Each number is 128 + 32 x the weight over its row's rms, rounded and kept within 0 to 255. Layers, rows and columns count from 0. Numbers have three digits each. The size before them is the row's rms in percent of the matrix's.

# layer 3 MLP down (transposed), 1024x256, rms 0.0202, rows 900-1023, columns 160-191
099:125190147157137099141157159138149111192087133146162110122111143121143106155127137110170160150084
099:148074123113161079130117133167201159098083119177126175120103153145115106133118170122125110109153
097:123158086140163146175103109161143183114200132103153134109082121149121141161102049253183107107119
102:173107063111186114145098159086128095153109124108112184094096081125107147126112131122155149216145
099:112102119073098046113134187123071132083139175166163130112126123045117133108080181081115106118092
105:107075103136150169150079151083161144130180103082153131111071108063123115212186154051085206125114
098:127088173151152143100166152086127113126126145138131147105141225106137098042137184190163099156133
102:115120105135145134108110066171066155101086099178094104155099105129069124124159120121127099142147
101:085157171100163087047149097157123119137069136156139122088121150148142116138076115127085151125080
103:071118128117136089095098182198184175218143099127169148129126119096120175080144148131145106071160
103:124165108130096122131125079144117180157161136097100086111065115146161136121192163201137142141127
096:106150106099108158099112171127095134113137098112149180105068119125126175136126138117157122090182
098:088117139066094141072189107068196172162166092139137132144075146080088091146196154164096117122126
138:108102118119145111081129087104108121138120079157154094085101121115133142136177182183144123117167
116:084120152126146135120128072107090111187168084107105068150074099093139148098128196121141129119114
105:180130133138142133122141161074147123140167182132173129127112089057182109140120075181138135080128
105:177145100127091147147129124139149105134125152105192134133087126120156176156178141103142118100175
095:071182166119149174122113126102063111111120182155159119168119145130189130142091115110149191114145
096:165093150158156122087146110150127135154115121140164160073114125123151130208168125130116123100085
103:057108124112141107131093089161131108186111062128138117090064110141102175159137113175140147103148
095:139105144153098114114128142128064064142115074109162124103095102110118124124140136160188130140182
094:160115129139150164129120101177176180121106115188105165133180066128133134131131119127123168108099
108:187124095036098109107159150181146087093107115151113158123158124124083114163169117150069151192097
095:107153130164109129121127095160084165104146157146139134156192115142146137146068137132143122127093
102:145131159094061156068152106096158147123149124119137173092185133144192134175118122146148154150108
101:103129212087102134138133111141165107148138142124124153123136133143105128106128120144100118118190
097:061121122124146151164103136185165124096097183096163090110078141134082139129123151191112176107146
091:105128101093123090155116150101168201165084154218141113119128168109093133084073130147094096112133
098:070149071101107128156119163154150106150136095097137141110112119036108117099060101126131093111161
105:152126188075192136183108117129156120132132099150072050154128079116124145112096145082144113119117
103:140117133127151170154120098131124153177139137179071119100179145186145139102101118116142148172111
093:124101132134118103138144128172100174122145162118160114115168165161129131076163091148170109139154
093:114146126132132136178087059111121106081137119121140148139092132184136122112213118126150114122110
098:113122122109160131112141072114164108192092199131149160092110127101097173114155138119125110140148
100:145157101107121134155109087141089161146130121151042153099206111087141085130102171134058084131178
100:131131123188162158133161093080107119145116093117159130086182120137150116130128091118110086137147
099:147142167140160138164148089152128189127144131149108132148153201091139135111172114191077116149100
094:098082084128130153122100103077160078162140153148160154114096128142150168113166149104183173100139
094:133148154134175075155123079104178173116100122103127148179102053123155111089115074118085184062111
101:118164117171120104150126171124121137107084131150164161165158108143129118137052144129170115118077
102:119120101091141148136115125126112067191108176115169161091095099156127138151098147145120099121145
095:118109163113163108139086154132125106108151100139168141147044109109108086061115081151104102167083
103:117133159151118127157143087120096187117154124203144105108154137116076175111146101123112156166113
112:152127172108094134090119140121095113131098136147128136104160134101140136142128139075077168135138
099:129145126191116116117118107124152121175059144143167127101170037161120114148134099161156095172090
100:032101220174172124162167095138121151152123064080125125128142135153107161179156141092119147106120
107:126111138143109091144103080154107105123175148139165119127151120167123166141059180141162142106157
099:140148146174118151088122112079081172111084156096116134160170154144041099091085138128169106169131
101:077078182096112139197143152152061105161132108131118147099133100104065112106106092182169195116146
099:147112185178156083188102108170117117167152146153157102161130133096147140131160111193141130175112
103:142097110125094146141152120133135117139142134110082127135141105143137134137126109140141148152109
097:094180166098093091120147141134148160064106105124134114137159169175144119108130135103155164095092
099:148032140136115158161144181214177095160129089113104055172114090098135126105140195125137126140125
095:127151187103103098123118182135152131146137095176162142054147135104164131171099197145171174113107
087:144123213136181116172147153093129168138090098111164160075099138130061122113138081157184172158128
099:100189102128143147146179091062154168112158130200138150149138161156171199154122098123160147121181
106:111090113115088091167200151163114140138105155096155097148131132094131150085164067129115113187129
098:148125072126134191114143134115138091140107130121116118123193158167101165167111097118130186143096
099:139146137133149174120079119094109080128103149119069087101061123209160098119192082109094130148104
107:060143186154062145165133109129164094161185124170126102093133158105170098111101153152172116121142
102:126115165143165131130115131171144078018184149158196176079127167150131217097159137077135186106093
105:128149078124132128144105149131119165172122106132199105154100113098148073097155136108163115164144
102:141078132122200112124157180144126116116115136116131155149156156127125070119127058126137148075151
097:172138142131052168163129170129194085158158118111132191105149063131170126188158174134067161139126
101:138078086157159137081142061147127176137089164090080140072151168170104144084150068095120137178156
102:110144137170148186109148119113121162189194163103054150123086088150167115105139121095075152140112
095:171114155156094133147107104129100065106135099111141065160185115097102158184141102174147118123131
102:122186184093115135115117082118130120123085154191089124130131175128148175099157052185128088128076
107:167152175150095129090126154099149133146115090123131104118108142156073134187161168196105132218102
094:096179105148153152068167129139138195140121144078073143175078096144099091082138116144130167107116
108:144105140127125091143120133173099093162091107139137181121173147161115066146128111166066139159158
099:092113072104059170120105155121123231116164142125144174144099140123197181214119177091082114093108
096:120119110104156126089121068132067166089112109114170116111095087095097091154142104128146119182169
099:167108100167146089176094123087181088148127159170141149103143107157144146159142143178133102162174
099:212143125139142100095124188072142099133125103118123131125171176121147121090138119092121083045122
096:130106123138155116139045161065162157067122138097132137125083145163141071189129124126138144139147
093:126144128146126170137174151119090093189051142174152201076080097073078137148133112166143106146162
098:133134187126114115124131144127073127161207141195133178148148104077180135146181102108132140140130
094:188146168141103106154068127108203166141075126123164084137044148135101098064140109115158123091137
096:188143099171149154153121108132147037183072175095162152125132072182062198165124145142148146120160
100:168122114081118107169186149112138137150235101073135090142147085088140134146135151146069109147148
100:110166140117101108122103098107157139058145157115132160103089097066117164130120101090138107162111
103:140142149100121152157121143144128141135131131075152144179155152110173146124143087100106111117125
098:124131159118113138096048117072156166101093200111141085145138117110125087211101135138151093137098
105:198097155090169140138156114196161113085168160163133162135137192145149150119146080164155130144146
095:128115146154122086114113147081132100172070169132184112174138083106126144178202105161130120106123
099:133123122097100168157098106099153122128089211121092137115130192071121136097145091129158130074141
100:103105119086163097131148129145106177106130181150118136115104149128140129097099097109083111147124
097:174188084136158137108145120182170081136102134144121117095074060137083119152107169214177196114152
093:131191171138136145069157132182086094104116110104101138134198159185146170132149119153116152118067
097:134151134149092132076150092081172183098173135152103054125157124061177169156121080145100161132157
100:159145145171126130102113114156117135141114125170150154082090172115088119128159158116136145161179
097:081147139121177102168033133114112115134171097075156107154123079062146119102130122097155155133190
098:087162115144153130110079129135176177131057107154102149183106119101136064177115129099114154098085
098:123122121127090142082155123103072099164079139161061209118187145139111106110089125097140158183125
095:164176169114164123126164141160157107113098139142141125187165112117149196141105082173199089123055
105:102136150130120126051082128156169137146156086153183125130131138141149104155135133098189123128118
092:088099121129091175088102135130152130177145117099196121106102162158114134143151081156150166162084
098:107203169111096107129085123173145113072056094116088133134150114165166174138099144123220149106132
109:127205140146158166154115156146119086161122162080134115108144134143119151109157125112131151103175
112:111118094103176123121123084133074117131137165112123137152093149137129152132147157167197163137109
104:076176133096160105086164098147166190156185176139137149095098129118153122078145126126120115108130
096:116161156153136182091137109107141084063099157091105146135144123089117118088149096127081128128100
092:156159090141068136107155126163134122117129091189150120129177147072171148103133101143099076123132
118:146146126095110110116128144084071102152078079120104148156086178141124129123093147122075176108151
088:105174174208122136149101160160132123140184165120075109144124120115094092132169177157099083133044
092:071136109166159128135109161145120109158138066176127137139127170139077193201123143150133131114159
100:108154096140144174131149118116152091093155139118157101153119172199097191118084136131161167130118
113:111145164172123163104193081119190136117161073167119140114154139112158173147140101168137100145076
099:131103191162079165129139134122114141105077155166140163157081135109121174131147136116109102157104
108:150145091084131134151102120127108091139210110112161124092160156119079137114112058105095074168078
092:100174126099130090137100163138154169084109097161173169192143160089127145110137120153152154126151
100:103143148174113117130153178124107175099101201103094077087087074106146135113174110200125184182125
103:103070108137208149089139170167101112152109178152142173147092164139121129158188158114119140094159
095:150092094105048059151131050119079177143204202104140136122140140159119162183125114098107187170139
104:097097184161101137106151087142135078093151148125147130067148160132114163159166060118122207136146
102:071158170132117084145118108144173101097101128073087082039119167115142108068137137070123117182091
098:150149116128140112059087104120180141146122101103113099098128154120170124065079206148104154097096
099:086173167172156138103114128081093183103112103180101111165116095123110167109098106121132130134128
094:129131181086108077189074131159106154173169107147113139100136127110180094057092097124177123076154
094:124119116125098097109060121112072073120127118175157118146143136121132106186129132095116093086157
103:121105137099143081075124160153077129107073117139110141109042112131132127129142149134132196139129
095:173157128131131138130148161129094201138085136047094049098165143108142141120080123124104145069182
100:184085097178164192076176116154096107172162135128117153119134151166142154124103093129119131123089
# layer 3 MLP up, 1024x256, rms 0.0827, rows 901-1023, columns 160-191
098:140151116129085135126131084109080194071132110096139095130107124148143121119112141087078118116154
099:156071108152080101111153119088145006130075158139101120155175173109129102104168140063090117153088
095:178050115104094120131092115169132187120111070145132147107147144126151177079148115110102096109157
097:092112142080137152161105115099160116081180133152103109136140104144082123165153155115168091177137
100:108087134140116094123188127104201126144142102098036057160121098164135052074119111122113181128121
101:157170092117165078155107132132098141166129094071092145129140128153122174141141145135150166107140
094:240140134133136132134130141146162126135138116125117088105131162079148156180194140121126162101067
100:125082169078088118098081154168148112055126111124149105120158150134059177144186150109098107131144
101:205123197127144155108115104107134047132093096140129171112141176120136174152126126094114147126086
102:175072143117162184101116127128125057108106155129117117149153132151109118105116088131165099131110
100:160130107124118104131106133118161149097104087116040070186074129172087105161150139150160083160093
100:129125064145091113145088129105098113142111194125118144108139134153131109164142135118204156110184
167:128150107072139127104086124129168116165137079121113096150109150139140130157145147145125085075150
091:071121163098090098114138215116059125114044064127127188128145172139123117101133123172120079112133
097:120156097140137139122100152142101119149118134171090139148140143147112122110079136138150104084135
095:118152133105150114059101128115118121042125097128144104112137124106115141141110196191118051157133
095:126176069132108079158078142067097108176125162080098107129165107094130160097136097109106097180052
094:094051090124122106148103115066144115128119097134139156186163137125131082069113133132148199114118
096:189129163134154093148104192157112116119148101103096138112133165110161105137117064165092136180110
100:131076139146104125196094135082126103125176097102168143135157159170149091084129121105090126072096
098:125123162112169135149120130126152097071219156134205172169108111127072114117165165060113105144096
101:092162139144204116149160156103101132149071135149116082120123179179173107193127150159145135037099
094:151107111100112088061136129179146110116117122161109131097113124108066115055216140123077134136159
104:111146144088160207156083202091158106174141083104135143099089095118110132134140140128131114115110
101:128054088100144096123166165179148130131095101129155082113196140093166127113143116180158141191167
102:116175106196167134077106130091153167104150115167110106125112112162103114171188081106198165117195
089:158123171144121097134146090167077095143191114057121160099093125172195168102112135109094146116113
093:152144170091145100135102149136080107106182151106171121121218129135189149142079145168169159202088
104:120137104107123141100120117155176141178189120122131166104097209127159129159120132097097050076078
102:110143120153167108040129096150105121118172138105157146127140143182092076150123107134107143166114
098:161133149101172151112147156134143132160115101086136117102133124168088161209049131078118164140170
102:100081149093150117137206129094122197161116161167112144136159116106072117119100140092190139110108
108:165122163108087115192122169091077136124137146108087142131106166160100112126150121113102065154149
104:114171155125136152133164159084196080193151121130081113087157123139164057214104123128146198142119
094:093113156062133149076079084180149144109134160146140089113125140143133099119140148152128117104145
104:126134113097112166141135125112110117091132143142177096158131087144151157159126162106147137101137
099:132197109132098133097173125145170171168113138127094120098139163093090071129125111128131144056152
090:103096085153046140127081115160175126112142073094165135132137153151091178156159141158079137155186
101:141146140109156064128088179155121091131103149080091153155092186145169172130161186137149127077156
110:099187091122112103112127158169138113138085135102143118135151126143096138101121127136133177127097
100:118171127130156115113204119170137147104139122152135091074186190123076157097106137107125132140094
103:175181067144180129126065111093103156152118162069142071150081161146144115148160092145131101130145
106:121159137162077119103164190119122140164112105094117129186209134085063045197108087102136152137110
103:085132177078124117195137144097160112155166117074148179130109210092144122087177123102139142145118
102:159109116092097147120121155164160148149157163190131131119091169150082117079155194140159112138210
103:153061128123107206117134088062218095086155158126127154058098116173166127141092140186155115101135
101:156124141143134119192165160155138106149131047159123144098091141122109123121130092149115131142106
094:130150120152159189125154170126131127135145153088160127088097172131142169126084169129079154090144
099:121101141185179157116104160114138109150132143165122132101123129114164101159091081122159121101080
104:094070117117151113083103098074119117128161125138122114109138116142152133134109083141130095193189
095:128127102151136125093077138176119088171149161123161082105101138098114105164083153144106089180149
105:118107090150142159154101127120085135148146127085143064099137179213131074154164049107111138112128
104:152152134128101112178115135086147139168164181104144097104145113163132187107114062165138118075193
094:111122095161151110118128072137114092122169152158088130113120180150145069126119137148129126145165
092:076082126095083159167039118104114119115116145115103112120169108132115132123154143098078087144115
103:155127103100168144159125148100114143096090100071099141222110179081186119182076099145088108127080
100:150108179152145090125121092130143080113116106121121164099104148108125096140073129137133104133098
096:114168148137091154147153127127136127094102180143079058152102104116119173116118125148142099130112
106:094121187064107088081157094161113126133114142138083115110100220088176120087128109111074113140099
099:165064122117103145133134125190085140186180089105126147140135045166089124088101069161128092120119
105:137056169129114158149133160157121114134151129121160137123123075160156107177127118150159131101119
104:174166160142141115096158092112110135114154178149155121106058127100155172031124112091061127155145
095:097122131121201147139114126172136152107131147149130084112118148073130092119138175131166078081141
101:144088151091160166115124108146188135092148105169070107138169105117129157104175083127204086099130
105:106110110121084128133117120165156079137186093123179112129161121140075109120139136161065085123101
097:163125124121145117046130122122150191167159112160153134142070137144112113165115127052159142174152
101:173105131125213086120064128120085093097156144130098110071111114129119118103093137057092148159115
102:174159161085133116115134122192109099110108153126106162206095148098203089135194141103168134155155
099:148153161124145150115147131111159119179149090163129096102175140145114181101140111111147153148150
104:110150112133159069153089097158206155117088187210085101099115185153161099172124133158154167100095
101:125123166158118137113197149111126100071103183154135168145154152159082135132147093117089115162117
096:154192127106126164150091127102141116155130090118168166082171103141099112115121119099174098180137
095:122182158096156145077084150135124109132132121122171083139083174135144140107070170096087126114093
103:115144082136108132072102142104110155129149087128116212107090129147140099113112135096169139185129
098:127075171116078102143094133127096145100133077155123042108178068149094139104095140134154074091098
092:165140128139078090134125095120095122106155181145123179146120186207139130117165114155162133153099
104:120134158087150139146066165100160124181078128115085167145152145122153099162209094156190138090066
101:105126107144075141154106098083104124040079088219116143107151127138169187133125149154103139130182
096:138112135114098079148173153166098200110127183136112111172100104121081144042137140164144161197133
106:090088061139116158129064186126111155111104118156115174115123109186094085132119119052168095135117
104:117128156084137162104141094091185128141111110100130103067113140133105103099084070132145079104139
104:150091146114152180120096137146141130123136135150093128125193131163080088086148132122156114126165
092:195114118152117102145139114121080105124125133130108082089099128139118202077134146196082142111161
105:122125175110056113139075109127090150139088134122141113103170114118135106141199026092088165101105
104:191143094161133072166102114141105135119141104100123165175145075143144125126130191128131169110141
099:057106161099111160095149109147068170117160099094143151108133090152076068178138105105129138171108
091:167144153150155173132117173116117180136084121117129132141139125090139181163138136086119100158127
100:114118087195126095089124151056136181143169085081119062114140108122165119106133077118105153080129
098:157113163133176152136107117167164133134160145131103056115065090118237132169120114075174108119105
099:100061139114101202113153126093095136129092122131123136128132102149146064067102145100152149126106
100:138101151160179143156105123087092159168173064171161108174179152129167130084165112160126100114149
100:155085174119165136121139126144165150092163112136086061095128195142089122151115096159050145049076
098:126119062140092113154090072165104193108164138112125113094140164156140139147130094148164119133126
097:159138155108079067155131109154103118162139111154140101105132079160112126126138085187163020111130
095:185050115085106116103098140115104150103117153103107172094104105134144105144103143123098119112155
106:116131039111109135162163153112147115120143125051118090172095151145133162152179102115088121093101
092:108141164099132103185128144170116140118120155130081123141105109138101125136141135082156102138123
092:180124104130073124111142204089106131187158149140207080089170160118151109146118056134135111156079
091:099158122086149163139095189128155114118151119186126121132059135123077082127111099078071122168142
103:133114114151097057087122168105235112147099082183117079091116138097158116141152102087101123064147
103:154098107172144124142125120099071121119094130157155134187060162087142065166092128077148166112125
101:147114114158136111114095101157062130136089150164141125157137155206118152173119089090145130103067
095:059133126100135093199129118140180128140152084097078104107169141122116116128139105128136135100115
088:070090119104083099170146158119134086112122130087108146116123179112145070045119104079129076153155
087:137111071130155095131106113053093115114187141099157137194137069179170148121112108180164114166122
108:187114088079143129162132160142104113107121106137107094121102128175182103142159106118155101123139
096:140114171112120120123079119110112141121188098140070097137188144187113091093124127102098074110130
097:180153143103079149154142200143140131130175085080119120093130122106152093158132103109129124135163
098:089141153140078146146157114097129154151096123144150130126152210129152117087078098141100139126130
111:130129129108151125141097156163164127146098156109100165141119130143150120144114179166118174147111
098:149164153103122110132121147121101150128203109152092074165137137134136118100164167089131098152167
102:122144127145089042144137155139148101124151058137178110135106141140194130173100115120204157128115
110:132198126061184136144058153122133135096097128152186196144138104131126141135092123112126110139095
103:103143094101174204157176143140169191123131115151091091126171145098228146128147129136133147083106
100:147201168116172112136114140119100098115125146145116140152122159148050155166120096163132184120151
099:129114100117093144121133118123150123074142139151144117106140112149122152135126117100094122110127
095:077163109075131124168144116095153140154060118141115118135158163118106094107120096158100051167138
102:151099100083053116128090158159116195168145116120118072139149102091146135136138114112165128115098
097:161154155102102118052148157166113124111149133160123084165178081130166101163148098190124123130207
095:103131196166065132142143171117145104127176160093088153142163144179109094164148106096130125170094
098:128120114162145098162132073130109146203126162141102092115150125121121147106152124149121081099093
093:136208158117084108105159130072127098080134031178127070107117114128079152146122143163179128139156
106:057180103102134161117092122112129100164132098116129129111117120161094120116170126172109111173118